Weights of a small transformer language model.
Training: a variant of SOAP for these matrices, 196M tokens, 2987 steps.
Each number is 500 + 40 x the weight over the matrix's rms, rounded and kept within 0 to 999. Layers, rows and columns count from 0. Numbers have three digits each.

# layer 3 MLP up, 896x224, rms 0.12, rows 472-503, columns 0-223
554479470472532518491565507517556583479494521483551536480565580447426578541528513450454557547459530520501484537549498462560497420512554519441532424438453467548484544542446505455557514442542577535547471473488562350486464505472413500509479505562511526524503462526415550509521488461563530431518474543493474472524476420491498453531435446479452447435602508537510476574443412438529518527503508488520488491458463528584395547551515497525458551580498565466474484498537467508487505487545451448431492463497547530557599559473441546504515513457525498577522488505492547494487496510485555529580486490610488486472521472474454511490472492508555540480492535440506466580480540442532475497457
472566519556582463478519525531479458462567432554502443478534533512534526550471550517450504471559481475502504566487485503542514480437455477464512595455499540506493502477539485475497436461516489510546501522475553500460551441433440504519554477470521541533462508502518446501475584456473502420517490517532554502439548507474534413509452517452442523557528562470501479563506481507492557481548505521525458534469473460546455561533490546545503470491549480483476500476435506451468533418476512485508526454513536557507566473512509530521506495547549461549526482483503502546579483402490411538533439455588500475420523480567502500444524514547495405488434537503438494502472534530493450474591
508476444482442528507502459545526554488443409469543561518473522491480398534463465559422583508427508537468547430487463476490505513497516425485515564506469512471483535517459533454531546491509486579497518491549502436564456544521560526481505517540513472486502413492455517502566523563465550528527525442458497476538408557516409456506566524523547493489567565428496503424513536443513556402504549511525487538508443471464520565491521478411452478551480528485539521482468487488498485499550521455508456510484514504472543485549508557516462502563419497487540462481533594527502522512551475489440432439545474545533515402506627537501493485515529463512503470465482487461502500504503509505516
528574425468525534483466499530420430582511473514468507495530498495471536564532486451496517468527521548490523517510523471514448460458446500517537423504509564551494539524470483436493508542525420581499438520548539439448488457587517467546535523509523513503531496566475522593484509402528491484440485450514477508554463490478502479529427462465490504453515495477502510470512538533464474523517498568513468547487537494531455463490547552506453441470460486518462560507561500592472602542503509467491524442510488550553485428491467519492496461466573446483503532454483534458497475433493474507503509479486530531475454576540535535492570523517509452494498452529535529471466482521501558503525
489561509462499543426484602431473459541480476524404468538537553465495538593487455506554499502518530545521495503514548479521576401497495461507488536502490493561518463514562503485503461484491495454496516458496554538411519509600553459494576550491427480537472528485485456507492513568486485502445456540545511493542485415541455514556423471532451521500476496496540423552433439613551499537432446514443478554482519467488528584527557489555536499452483504578507443470512501502448449532499499520449477498484444566508536508487471455428485470426480462519525508528532463501500445424417497456537509521523510497523506472540495478518477498529450545462510448448467395552530495488516460549568
511492395513441489557492511479520445511388386488493452464608512560478467485463486473532533522487468509533506476497574431447528465547527522508573499559505496590467495523543490528534553526478486491526483490532439497553553486451450470504510515533530442490612503554543498536413438478481501428491510461480447457535585449452525540564525417430416399467513493556539488531531532499444506414474533506460479496531498456510507491474494569569462567526509502530495565463539518516515491424528484509474492547563458519543470492533482491491513573522500525528493545533521419501519504513492523462504456490504528538498407454466528551519505478475521501479456462482467501590499532537463526502467
515445538506485529450484591514504547497533504547407525473475537414470498508513504504474449449542553487441469591542510572538479507469472425550550446526562526506484444491522430467468508490435494564565524524401536434532542497471432503428536506442541504484524577509481510476483544531451486487521491516492520536558427490461461529488504470519508505529565464522462430490496532456462508485576469469494427539512453470472564560585497572492474496529594493521570454552455493451513433497496499493497472518532466448481539487510449486494496556515485504500491501523529511473435480460393502428484513520456503536459463504561514452503442510487520528497519487503494455558457466556530559551472
481549549474557492509524524453492459461479506510507502496487539485466482441557433565501468445525473499499525521542475502519521553497565489514513507499439483507476488498544441456552482509496512481422498470532480522537562490562513583516490526464511519517497481482518495511516450513507529491523508519503485463518530459426573504525478507466462526525516456444568465565530459456498480525481509493492467510446478474414551569488559440573461519515523424450540512472502570461493434456475484504466513408487522494506468412486456498509533472499461481531584490519525537527440527507494536504482526469516464487505468547455533435443531518457484582495554507510471470551540509454561533473494
492534515497542507533505487404501531497568512479501539519587459567532553500446507478485486558484543489523537538531472525439490453433563465469449560440423516504538491450505543481492477449389554465440528439438474524404532506492541459480503502494547505483493522468477508555523500454582494534520459477499474469544467482565561496520478420484417540460547555473549518496490572507485493526492490503503528503491511536495392565539449482525466525474409506447448562460450554503483536511495461476462503551450515434429512447471387417492530552534491530522477462549464471501414495479560419506547561504491568470480505603526483470445486554563465472522487511540571445496524491543490476542493
535502574550550460609478486453471454445459482471525474551518528492548522347462461459513452462438464450503510459528558507433498522475496472506565529575525525507563438486499456446497442521541500477476508561489446520531598517457494458540489518520456540516436479515500529425544540502532523566483468488469487514489514502495504543434496548456498507465591453494588520468522444522524515491495479461546524583464547530481501475461524506531518538494483593449529507486467501558548490487521522500514481483487516495503492407492545525500493540499437525489577435483469499516542580482540487498527506463435434501510520513515489434535386491420571478501546518447482504512536495498468445480529
524488488518497617511497468500547504552454430486526573478437484522520472477510522509511636558469446441504550548541574542499479546484454488563547442485506506406549572507511402454480513452512461479490475518503508522437516528465495452530475511513533446497424473506520530493501491466519493482538457524507492526463525534481507442503457446451521490500618503423556497490510527506451490486542504499469468513524583406487477468459526499505482498550524467500565478505412519485490558487512513498484558451506469437491495453564588418463500492522599486525547560534470520571496524496493520538547542426491450547531491491527497540516484540479478437423553471540535465498470448559393509537464
468477534468512562464519491540564503563515480497528473528482450492493472530482522390451541512506513530562448482435550496503552454459560515474514473412481525489496537472469519468521480473537494553550499494499491544488572482537469515521515537479508464408477443450484541536555541559520575474497518438451507473470536462495482501544495500487486547496522517473479490472519509501460504460512454448465523458469388493507511580529457485504522464486491474513584585498520480509459483432474483441383517491505507533576533554522516450464495549443522517528562526515535456514515545514537438483499499441475487442530519558503434516498479459478452458494492527503446486453532433537466491475551
501503576526493495459539518527524486522456563519524513488499485552508551487541482494486538514436548495536519485508530540574583477515534511511557468510532550458537568484535443500478471481558534425471513530502520470508546522429541479483464515466488531527484459520481491494554541493506478538490515482476484494498534445462547465460540487426450507518507420492480445451509479497468602507551475537490447458511538447511487515535481525516464457508427498455479461433464520504546512505506462512481493555494498425513521497507437448476537514478526514526486468494575478474516435457528507489493482493408508449572534540495537534520470526501512558517534453491477490488538475485500449486450
532556436446462426559550541517535514485523433546477466432543513474542511493506514495482496440510531555441523488488492529598489424513421524442530465516509520496552490381491464447486544428529497440523433525473508505483494543420487433556535497468440451480538531477485515494447504485473463535465552503536506514474537507485533464512472560468502530475466451479453551429447521536452554472505547490550491563513524535429538596531500535589437493484452539467504471547499570423521472424506530582503443448479519518500455457532486481529494550536465446538465452489432623513476450464501558517518446489487480542491574478447455503539524538533533537460465477434486477516524499501512544487492
472550483489524476507477462476543489513495440402588387453530476589597507569496516489456490524557433462526552573468527510394477507594467551461543551447479536532515478499550456450488549493532512441518538502533455499511458534512509587485543532517614471535431465606473542458444437512541475493558545533546406556521507453459466463503524590468487478514492521446477520458490444526466486479501443473537486543493535486549498533556534412493496517520490550461459479528436567466473470483470535491537449420515509509472488544530562378527516445463512521450527505494524460504435476514554505468513484565581495495414491525512538530460518496462468463526566479515434490496443455551453509546518
448525468589544554507560484425505476507470436463460459460528513540483586499506496497500501554492493520465552493435524508463462485560496420483525498504484496508578501453404460619478494425544495460452538555509501533527499447478429442601478515451465518604520557470439531541526548512441492526458496485556479475466450487462425423509437459476539528477458488498559474586537460531497571491480419561528482357479549493475572493487519577544463477561571544489467437499513438468517508476472495451496473450526508521475591538496546461490454506531580541491547546485497507498503457464452489554466500528538557603513522485506551491497452569495548561455484465452460536500479464446571497519503
546505522483491500564497501513467475437437494518454452544459501531552457484479548477505493526495464542467598515559534477462562456452519534529517491448419502532428490534460498511494557489538465490472424511494542466444445424445469490596522578536531480501546420552478482473489510617455430480476546434482488449499475563490436528502525494536500412503499519445464460529470507529563462468485407466515428505473450548576536479446489587509526463436475489423474499473454516548481553510464448469576564522521550403558432484523505571481462555465469553511517497419513467474490508475404530474467487500540535569550453544483599517545542474431555560545473530487548533507460546434497484525502
476494519530451484547520496507605491455544504545526518530457425515497467485465549534509484482462505486513516529557483484560527530468518499502541453450471506511556517480498595490553521510539449424555517465450464446565491492537452476504540547481500540515522485489565448496498499539488481448490509558514478478545459565465468591487555481390474583471577494521463440507549511596520492554482530539506519513523521417515562450579489458497523627444442496478516528492464459541452523444435527486550467461517471466472585365508456476496489513519521489461524465500528430415398467481446472443494460474525534509531444532484454493488484466513477459469476450499515520568529462488502494600538
505549510491482480501463493546518519437497511516509514553573527452489609521439523522529570474540452449496572446436569409478512430469507572395429521467486513575521456474423504521567570463531487533568519476515537505564486431523524452475479446500520459515536542573504454557441598497488475548444449447515490432598540483532469478449520406526533504520499545537532500542502484480466567450555490414433582436484399517500492575454514475453570495481451586631528575468474530539558520529533524484463518548482509541453526455493476524558495565511548461461455558500441419534452537479543477563460549529459486400500576526522449507522523509493520496513525534425520562512563462563520535449525
511563473548478442573560559507530538520504504533559522494450504472466540538493459442526496470478523478539425472561525483559495539520478571492450501487481444550479493536507520447498436548447522497496468463478524482447576442563523497470568434528462498445466496468527513447525437504459487557410522532510489473523501505561483481521497555494482474490515542533507444488487520466428461495478522526494523443532477507597503468505511517505517597482457533458472481477563484491499488525514456539556544450531466467537530490452489496523522563461391603509476460458496522529496570542481490524478536491484548520468521503477468517545501551505507541494471540457455488530522510487565459535529
478382493555493539490547488498563499513442508499507481475500459503477521462498419505573502514458492539523460495513480538491492517527475428474532501511516482532477553483530440457567557559499500481514442536451481512479560447482493506552477505499517408505487485580537518526473497456582491518462462437568526594572559480516545473559546493499498586528442456492547477535531495456420555426526379429421569475484557463533512505430431509495507513526537537497469475425521473524497568464484525546545477479476537588462489496549458512496529474497479528543492520549502525443522497508529436503489517438495503541494546449534459518525481486470553458455480498461519481576466565545479498453543
477576491416510415530495504488391502524455531431573432540509486512526534488469459500536443535541490553534458505509513462513506563544488555499478458497570530554521524513525528468553451511414490579529477449552561518449551498492516469474573515507535419549525418470458507489572537533544463499530433514468509458466438537490472464508465503507450510519439496467525512517492464476565523532506450579425528527470472465498507514510492633582555604509543536447489492492496620493538523470502497442458537571483575481452430497520437488501549528521575525452568514488505498441485496442569489524505445402538500466502423482466526457565508418530487494480496501444471490523451478523563498511431
559520531524525496375491537516442514503504475515554492523461540541497530449493428497555521411552463473487501496584537465522477460477556513471462513499467538430489521506569517486559415543452520535532542498556450492509477453500552448479493500541511481456569502531454531429521533482531525521515430531440530505535513510466516467536557509518468461476559490492457476555518464521484458545510540484493468510448504545530444476451525494489458523503478490549482517436500503433525479518518502489375591473477481519508437461531436555518548531482495490555501516548420489535537460513516527483466447545486498423458485480547580563486439550489459518500525511509432478499545473574504534510483
572479508463528478499529515500434481491520496503514515455493512607461490489411521542470538538535488526493553567507522482438464483508479497453513459562456525545443459496471522520601488453571491497509514525451517545529446471536502519459453519543482498445526535512440504546402470470508524434471468453499505505513545540479466480525506531471416445507477427484451544470432449484525583535464565539527437491486518477495503450540486483504525524461513555509517480518492468537436569466587489480499489550432476545537552486517549469474493459528450501544440395489520465511436455467446499502454460512483446501529481494496492545417486456551453508516539541502509526513502485532523545554459
454478557577476551530525489530423518460490484438465513501487532512460432533565506438439521526458532550515498517450545411480443450500502536525510498550519498472446524542457500480469489436467498461475467542464543470498493417538502434471546524476417398536513473442509508549533459456533505510574454540464419502483495493580489471441523495538512544529467497484411514487500499485551559553536449500448468466435548464515499564522486471545467396488481528485529480515489466479443533496514513560487465520588519483469523493458540545529496501527541485494555447438486514519456507446462489427543517442557467526525426489526498432500474549512483520554509535523543468465538456561424444507493
497481494549471434583455375454423517479530518507506469454555523560488434533599436509478504517506488559448491481549545516421461490509538456480560552537530567471449467478437531516480502480490492487500468470514521493479468499482500484520529472461531450470524553440514471510482505507576497462451572453478510492469441467485444519587491535563399552517522528491513481500482533524487432573561508543495439518535435503479561516494518514532513482587551504487452461577573439489509471541454470494525435517515505550561472479563444484451484492464565553450596545492546579480511467523515470457467442520525480582552515505460473541577521476534586488451537538473485513458513468552552532524535
497468504460562477485524477486489492453555573524442505421453514465498463538472395462519495488506510468498538479486530497549600504484412553538571445408526505514430532431522553431496529459542528534476524512500528512484443479458543545477505496477548418503499470507507527489547466462539568529521499525522500527589503564507533472558510505471517517451508485535530570480500450431481523473519473525515518453435403518531496499507520538442534483533478470510547539511504496461536524478503480539475477492584453478505505549433527476481545441498510501548430485507501537442562507509487566467512557463523493549492506523454501429519467503458433427392463555484485503575581438479543530484535
546497475450458459529530514522514508469508473491563485486530484509577528512532438527515433491476527470521550472533515570513499474515527555522508499511518498486478420386528541522499529528521444481495480472471516529467514513487525430470509460508491563510501483476441488527525473454555509530477501525507473545501503479472453464498497484458528442527538482493501457444438517553421437554487522515552435432535550460536481485504530562516490400474546445569518525525532440447494460525508449454547445531478455511508567537567585374491519563489543470496458515472481460459515463463526567518522421470476483494487544471550474570501571546464553522458540496504565431593521504517457468508482
507527490484521430577531493585488531463475456532490480541572470472464486483542513591489511558545524458545514515460455495464571618507448541502464487472443505595509531428518515495446442448527459576550500451507495562491524472465512525541515563496523476544528542502481462530567506503517531490521536613491495480535519510486468464526498463548443498419497516469528492496489490548524475484495451519439558579466521469456501473501487533504528497441530488513500562524507468500480457486473470438512464504571502492424478473461531376443518485498459525567508466488504468543566523517545519499512479492505570507484432518515500500472488432453526535448452519512491407514436488415396529459523
519521522498522458493535559461469511511492518482479560438494518554518527534521490516495529530558416530442537433531471498545474479481439453513553559524474472495509585454493515510490465454492495528423503566512491495508538512488499473513530562424434488530505437524454523559529482574515467542525546471508489459536558515377448482532485497490481560550536482504505537444429568484533536476495559457489425479491569533486500444546492493555503440501507490444429517492498482561438557502491475525555518496497476520460519541503562517493523490516510511467597474475521455554523521541485483558495473545506496457485527515578497453510435499543540497515463454564491520484525498463462462499504
496481486434482465481533471537462514441601556459558516461480574442509455492497561523500483522466574527544505484517536472501533481479507489442494465473539438509425506507447502540558475467458520481488505537449524511472498496399480497524523422529536519397481505528531539518483444510467571459477451487532488453497456472467538531474458553551457449556477471508518494503539526496422520524483497477478544563503529506559502530480525555522460450505521535477497486490451482457526496541553473526461577512477498464526502492491500465512559543445447506453480456557491483431559498461514537526515488521435516475490494545570450572488487476518417475458526574494508474567529480486510500524500
496544576428514468462570458485475524548462567518488499501458514522454510580397498446515499466520509426525498481580496492543519442504549467437554464446556467425566456528542439488457454451402505521482592518489491499448477426540505513505588491544542478556439443488454533518498549567514490492491547508511510505507402501504550521480400496428517434495515534488539533576540432466500534482510514535394511466429500509562502534500498514451507493527471509488512499519514543528514476535468564453463538513454478558530530526486518486572523582414539544409519521484498493455440516533413525474539435557548484470473480451468497545550463538489471456507497502572501443568498483482515477546505
# layer 3 MLP down (transposed), 896x224, rms 0.108, rows 472-502, columns 0-223
570520496523468511503505400475477545432524473550453474508564434482486475532515506407536524428493486585569519559481487490522468491428612445460546579538507508476504548452558580449506462537608523558486532552465568415578452417493551356514530555407484532566560489463458521544390467545594488488565507524450517468516528451488546541447529500473529437471435564499559518493489487469443430511480525444475493457449494523568407595571570489499497466510521488476456476476456461426501495494468445532498474562486570465529499474492513474512476439532504530605524534461570555465522490515456485511482523494554494485581547578429420447460417464589520479470461505535408519492457425531503534461499
528520455513521571502454512532506468515494522493561498446432423507474477479456467549528466487555476466544544539471508461475479528461530454496460411460438511491558467440423513610534544469497557490472510506490430489573552519571442469483432435451558540467494456525514483543492540439521462494529464419469502460441527522494483506508470473506474524457515508437539544479495464521535533518493440464476467454519481386462424490556538568499545548536550588436549510525519485487520474533507566525423537520502588476508498484501522512557517526471574438478464556540491438534439482505597511522507483510518498484491515451447520504469471508523471503557469514508481542562478539584553523578505
506414498490452423508423507548561490480506520542517509562486434518450540502567481486477493492481470448570500478489525516468534458536508557508500448526477394454493483458537482599480485488593509495506515493515505544482528469437522466535476432502456578465502558446634483410449481472550425485479526550483581586483490566540549514577471473464537525488473536460490540583433421553546478608520535461539479497511494482467462506494436513586544498551450471488482511535529488440448527539540461503494532523414494474506451567492434508527526434471509481507509469610532492473539487513513479524509435506480545533535474531534470569481504551497492436497578534582501531511541488508463519577503
506468533546484506505492423542524553496503483513523501587502487457526469514475602533439474455585503496530578470529546538467566495530499444449485534501535496424506505493505478534542389489490473409562502454499464534445495462429541552535462477500455499508510487469477527451536481557436530472456496543477521587519526567552510510507576508515582580528515460490471574488437525533556511479468547456435483476539507532537479503487506526485577502566496532550503512532534482424525519511495485443528466535477535487434551498486445479540486472491500505483423555450528472505537510580432489521484516474459486459591460454512427522522492520539463532507528446512475521376520594572480493496535
506529507495496502467435493564453585506474523471502500557560514471521525495569408565515496462498497536586512420475457473416476425466454430505506467450514511495463469416477489533517474508487495573498566477499493575486484465468502445495479560532549479577476506496481513504517485445510544560456517538547465490535464582541523470485522508518475543538537483537573638506550504502465468478471497507493501487615544524520539475460507483521464536521503582566516515462461529440521498500481539463518534483441529493510469517445462573529509474536522437527521566488456421494437492444557509538444452547538558475539496503495455531483495474497523479513488519435560504525523504517386506464486
511487497543511562463519573480517541595524381498463457446504515449507470527472564450491449471473536487465531502504449471466601485534521554509464492490497494511486494450569459457468405517515535539486558529466516542491448581518499589461480472530428512518530506411561490538543533485452489522486511565492522517470439463559527415486506531536560560414447511484483517494532434477521525538457547531418545548495536507510488488511442463545512512501395440485494474464586429525472496480559532503517542483462531486488451480493560532528524400482527487531477463453560508501511509517629442500468531568521489449525473473508467488415542451552514537487520494501499597468520473425523456558432
511514471534547533479463492550504511553479457538477494525484493505495500499538498548459475515429500538542515521521507446538576570491390538510477562520504441538452475519460489527505490614484531567503530499510531476531496449550523514481504471555481484459505478544488560514466422456444432531533515522574560505439521489487465482493491534455447491517487487522507504504508479469378552501429514432418498490567435560439466475519599522496534581458512531480513534573467541487497532538547517454554514558491565515524479487452453462519505475564479485516504531490550451516496521489482520451481478494493538487542524484459466421505527446537485452465454516468524563564510574531575466439422
531498426529473489535540434519542535475528492491541523544472500460523544499470482422586472518516546425501505519472457563519455452508475491478494525491463531493533483496502543502414589451597533482517509517458507521524508469479491492464419456489493519491474579533564480445474545489538542435536503525468454507559579529483436488521519519456534487532543554505492527476413515493493497536463435481520473470560446461522486485481457528435560467471537491443448538529504476537514533535555507499503470518526492482520537509529486568484498496512481485493483509533404524521564503493551440532483465528524606486520547466539383474517451459577509516463475580512456508474454433463456508510520
442464485477543418507459462519484544482470574492527580472454514442535475536509528514478421507510452516505508553552520534527461500496457373492582452540528502529497437564474510470475524493456510472574466602425490504455466452440493504462566442439493525459518555509479570504580509546535470503546541521484475443581559519494520449515509497542496458537547440456532471480446516453505477476459529518517409548505511477463488475392512493445612544433531533498521503584448457505528469486542487434479488513505463462525473527552498521550573487491488481476426478431458457478432507490452523487519485487482554512521543498467562461559534478448552563512470506484473506550492543468552506523521
406484531438557476492504429490499592515554565449489533535498526476442431527433483392447545513404521520503518472503490480536465538549527435500575532490457518465512482429502567504457519455442426539450409481482515502473472516364463543553555505500544553534451479519496574463433488517579549568490479555482450554479480483525506508469523508556509501460528509463536466516446576508556525441508516491537476522507517503479523468520458572444503533438467516467528488454533496526486535516458481489511407519630505483461514529538486552493486533489480529483490494545500502481499499513440546513526472538516494417491587458531465587459486497492484490526543469544516469428555451543485512527549
482428580509489522498448509596485465495570526487474497546513468477437533489514492534433481533535526552494504485435514466525496424539548503470502512474511520486514483478481568482491477450544541509482514449500492540543540412446506496474488534499527517534531537487496475479445572513491512521509450488508477481516464478484551545435491565521516456468488599556499536486520497512469551493552505539541522496490479493548482533477420438501499493507563479546549477488552512493517519598525532542505408527531537474491479497495538524520479546548507444485506493482500467483591442460423523538441489562469498512496405461538457493478462558530534547537416444458500499439477519454542491439422
496522433544518465442469501525447412592436551569472524505576457495459480494523455521460539519514504418487499503476469470527436484547515508573478525457518483543512560524502514515459513478581499513573493445534529532523484539530529552474488543482452538541447508464527537501524394513550568558473427510484512491532430551470537528483488545452438507500480586502494399528461616508546459467508461470479466522592511499519399516494499508467489478432492503571444464494521535534507536473462480532454504505540537467471510488561515516501589537536466546452535485509513445488477536448519484567535474494469497539492515584449529427492495534449503429486481508489485516524434471544461472460490
496457481516522509503439453491515537467507437459386489500544472493513483488442534484541465497497506528508508500518482529441493437498493485457491505514419493484569489513460545486515497524489461598467521499484504525512560473513454455551508486537546463456529552481523559529443563524440499454484481547523502507543466536506483503494447492582491436452455489472501518538485527436541479515480489508514515595490494534519531545508527482442566463514570455535457516594383462441396505505442510482495469410486448561469554490553463482588437481516494497505547515506543538523510496474486481514546504483482478549451510444459495439483464473504540492465526542517528462463516565559506534497488
541527473438455492474574500454534489583494486433532508439397477546462475514495435487589452512533511460518526478445498504472582496542475526529510500414556419548525514466521583473487499496510432376532549484521517542535507566593459484513548498489549489506518459522539476494434458481496525482542438518484466529468504484504497529556465505530549472531439502507529493488511571437499539531532455579470483538465496568495479481420557542490512467568490506470440417571524483479481619531541482440537579475499499475464539521518503519578502474513512414566479452496545540425486496475428430544532513526537484517442595551563519449463548567507466517552430463477468426531498423532487456469492
482401488518478459447479578489449483570500538601454578521426465439389540472518577528562515489435536574488468466523455556611502482439554465593473507507547474495515475518508444557481550457511522493475410519486545514492545519456473494508486521533415485450518482439576451449513549448456540475495521521458577501533465552529531581515424424535563553482451499507493488533520576523537514470507555528452520490515503488524485463461489463557473613495447470508451517574577362609494524532522489521510478603482569473509470487476489548466479503479526475522484502515518481430588537515503522558436452473403494469545495513513440458512445574468479585464480554551543499461531521456508556504483
519509462437488501568490495524583578507471533414528480472521450572606424489513464515531477426517598554459494478516469507520532519452544501471535436546504484523488536522470483483475494506452485534460461554509456443493558423453475495498550485542581467512524443495530514519492490515443509570569532500504558491507475502560465515536488505592451427531472446464513486517440506501475491494544472465524534553505456488460490505497529521506466478489501459433514546492495490528465439498439459496478514471492497494545547479480458495528484543604479475427587499465495561476535503571535526472520491508480467551537528471542532507496479558344558500589457598524475398544537490536430469493518
570472502517503524449469469581514462547431508512498423459503544514527466477467527502528485519493536522445530445460557625482534551533472461521396477476514453605435544492477526502516461473550513488485499516492555518501418493459520496542487511519531470559565509532437523553531461514504460521535475528438527408555496435426486481426499509566576395560546489462466486540576515528472492499496506538452470407462481400522526505467523466591560504509512453466474511582472596563534491524444443492533553508479506473522515580490480505502477450450576521594459529493526491511556528558550528454483550443505583476548450537506472464515579452467429490503456502564458555506410484427524447459593
520484540531404551472441532493545525514508551491574499486443497549444525525522418467555499518457486485544475501452487521499510427573485458483547552548548447497510491507497479535471485557481505602546521505360521497458424523539484548556506528553438532523484473511505454459504470480549499506520540482508540537490493490516528475530436526468504539496469508476485505426447505522531519529437508465482575485490486515487476518464531487601465473486530454529476556548496461489454462553566492488544500494466520496447519558520548419409449435452531550500524490576504478504546505466506479470417532558465507514544480530491470483513468508533530507574509555504486453451558439510496445538472
508501497496460471463513494517536560481488468534416483468504447505514489455476491477506489454478518431483458531476456492567430452516579553496451545511530520434536510534526478505554574520480478406497534491497495480494534512482409479448562478481499529489498523512542474556450535460490539534502482527499512494472504516475487542507441461498572523444416471526482420558444527507581523616440487492514488483443465466491539520596494537543490510503499562454468434505548468546417526481587465522449475527454513471539541476516460511536394431521490496551530445562433505494469511543527539551514519456534473513447514411485427492515432462551523542504442457429472503507523423518496499557535
468396502544493515462484476529465451560443474486432550510494476534524506470480512535496465517517514471506534489483502481535471478531449554457458428501527544591533560419429568499534496545478544432529481553499498531541472517469494478577509472464483515486489509454430463433476500530547526460450447478564562407488505549556489512515459507521554523503493571425508477484505480577547531589515487464536541490491528523432472445465544455458498468531475460515487495551492487502518505502532492486583479422478490560484496484570506524442431542495532518569406469441532456519461469517553500582401488471495513473517484496541471465455537489575558501511435488547441447440465543429549484572469
543441540488527450516458550477532557515491452468484555501499542608493459500468459502458523538481449533503484461492476529445575489462461473451481491519505538522522464570509533508507503500537555498474545532533527467510469521546494500502464403509495445494454540510484460474583484441450495515516526520462545523455564513499507493460491512524509493462475493547480435519521482513490498492441497514533519483503540521475524508516499412496512500481483464491470526553474538464487513472546489420492502572493513480480517581493543446507537453519493496493496494486511525542476465611488484410473457544540507558440488529518521483544514510518504506454484469494562469456482483507562515444500
522556527458513490490555524495505517483534530564488471522437561446567425457555464441471568463483520455490502578484487513491539445536520459484511420487518574592481520566451432454454426501556509431501492435516453529499401525568445575502490469487546509539498513444527505504581496540582496511516444499474481508509467434537464544547479498441470537483521523545465429461554554519534434440495460519502431506517491526458492495541505536505448515526536528419522530504466436396519496525447514514470448579467506489550474497487508536573524496488526604523450515487508444483542451466554502507518417537490494487471515500426473512523543559503473515419413537527504495468523524535538467561565
495549436497582555539478555503446524481438472506509508484470467561480548559475577519428522560432457500481472498526450496448526558546502522501492473540511422437465519501485461493458498454501561531486447421544426456451446505431483538504403517453534537441414493528510515539488493500513479496459481536518505553468524476482545546494522536564492509472518504492466507511515435464443543521528545486467506508505525499510571508531523487536501523538448522493602552550457563470519488485517470486573511537447496436549503516535476520535518497505505568436480526488584549466454506497547524531470520413524532465493517492497491535458530475585517465464482529478505447548479490451580476492479
435483484538443481503447509489539480503484472462483524521493572470586463503484453462516448443517497466492528564536487513564479453474460507541472517481488470537460563550523477537404531513507513410465474531489520445562466461485515429456482485504487524564547494499528510481491454471492483512465464511492476501480519511453493454516531503487513454537508562503468498432485527572448471534479535524561575521525485527493538559553467519496474486499508487511556514484495503561473435560489449497523482483543541421472495458434499465485442482468489523543527503556510500471473578456500458519441499507485488484530547459539520544586510539512515427555446548534538535446485498532519460511520
406472498496545521545483491490531579446473385480424477493524503461565501560461467510473489515511537517427502479578467464454462523535475534475483464457447501487476504447508459482584537489492445587454574490530502501501454523515503557494459517426546411529498493516549545518433544486481498521463500590525555443482460568458527494519552527539455486548435513450539510479536520528566548425517568520518483540496535570487496533466505484429509574498433512435528425500583564547512500553482486491547560476534534477526566489482457473512538512485521527498518461510551494465449556479498517511528450469498537459522603519456487496580578474473498483478478532463533524470489549445536453521499
517482544443451492478476478539469508558455517446421543487505480524523519531537458479525440496466536500500524528494540501543528541436498531435546474474510538488531528473513475431482501477529510531562498403528495555464478481448473463559559454508540492526568527569486524556495506504482487466547539589555421493556490493545503498479501471480532472590594469506519558529489542488463563504516554549541446451540553527448521495487522452496495449476468431484429501571530459485461545466544487520538445456489526460569436540497481463457511465555526484479560494481501495505628489513468498473464438477573511533541467540470569515603502495498568549451459487546514483470488473530493461546458
477489465425574564517478520500449571430484478586458496519485524524520529499530530463536498525464539517480518481445557521499529492489477466537470511522559547456574512489522477473533476571534570512546413456466468503484472502503483511467486474437526480544496507503466501487510544491485528585468459561511446574454432442510457482537531537594517493455481537533487481485484479502575528459515480519480524486479491541504554487482476460510494551418534485444501535617502554459518476451522513550492545471535482505568508437517553454536520512481499470474502450443472494549546443533484459463503475473541462418580472583529504514495403515475544472530516510507496527503482470463519531495483
522536432534479464533549485527564464441496597495503523507534446554483530470507458480568511375550461495521537479520499506501519511530527534500442515519554497514476532483464492513445518488505487520563477496411570460510421456476511508448497431470583491488539549474523515503547530478521594541517492507484578464502497523544477518646451468514509478545540511531473586466463516521476509464539504461492502476492530513564525531472447550554496483453502528492498449471527442534507523457454430488497494534482516512489541497536390555554460410474528500467461492488451427475568562488458527504541527476507518524551453502513494517484557557504488550491493504409506557498491540493487525509504
492575490489397476459470561504520467518519482485545484564457553570557477477556481531500500449509492454480478537537516500494493478535497495529507470532515533513519469465571548478482537572494523443488517518504501459476545471504436526498591464516477542512470535517493542494434478556475439593535507527509425465518445429435554537523527437529474426434498538475407463561466536495473510485445483462548510578541512485467526478517515563526450479512533417472515409500518486473444507470508527518416546497497549514524429539474500500511449478518504494501537493492506509519446500456536488483422487527504534536546515482542515536588481530461461485513514528453566491523604435550502468535552
484476517488551499518509512508430517497493531488586554528545505515541466440487525504456552522419472484536523425534512502443499481503491492492534571542480556510490475543585467520503567551515476535501476541506499456502453513443514493538583491447420498525502523524481450502486565509492453461582520462586531449530505486413510504445514520468546474511495487559497490498469497463470530413460501478506463498525512464458490500503472539521524472493595609457497475482541545456526406505527450550518530442440470489498505485533455504495517498496506549512505469515496468503481516525443504503446492465508448455539462395491518519484389488515483590544497496472493532480566533447481569493457
439473458511529515463499476464525440499525437504497506498462541547528464462533492448471535495515456543554483478540538474475498430462454457491484499460447490478458579462476503543528536516537519502562519526456453464553522545510497484461475503432518497501468489512533492516476492470496538515457433515480541529493532534483439438513563478520533481548508533473459448406516502551499476435493477529498394499421531485450525506570469407546448555465566469488515485544502537564581554552434463613452634512490477507484547479517529466552508458466496515441522534514507522534533534458533535468539550490537503505475516537534558497532534463489463455456533494522531487513470499486541577541440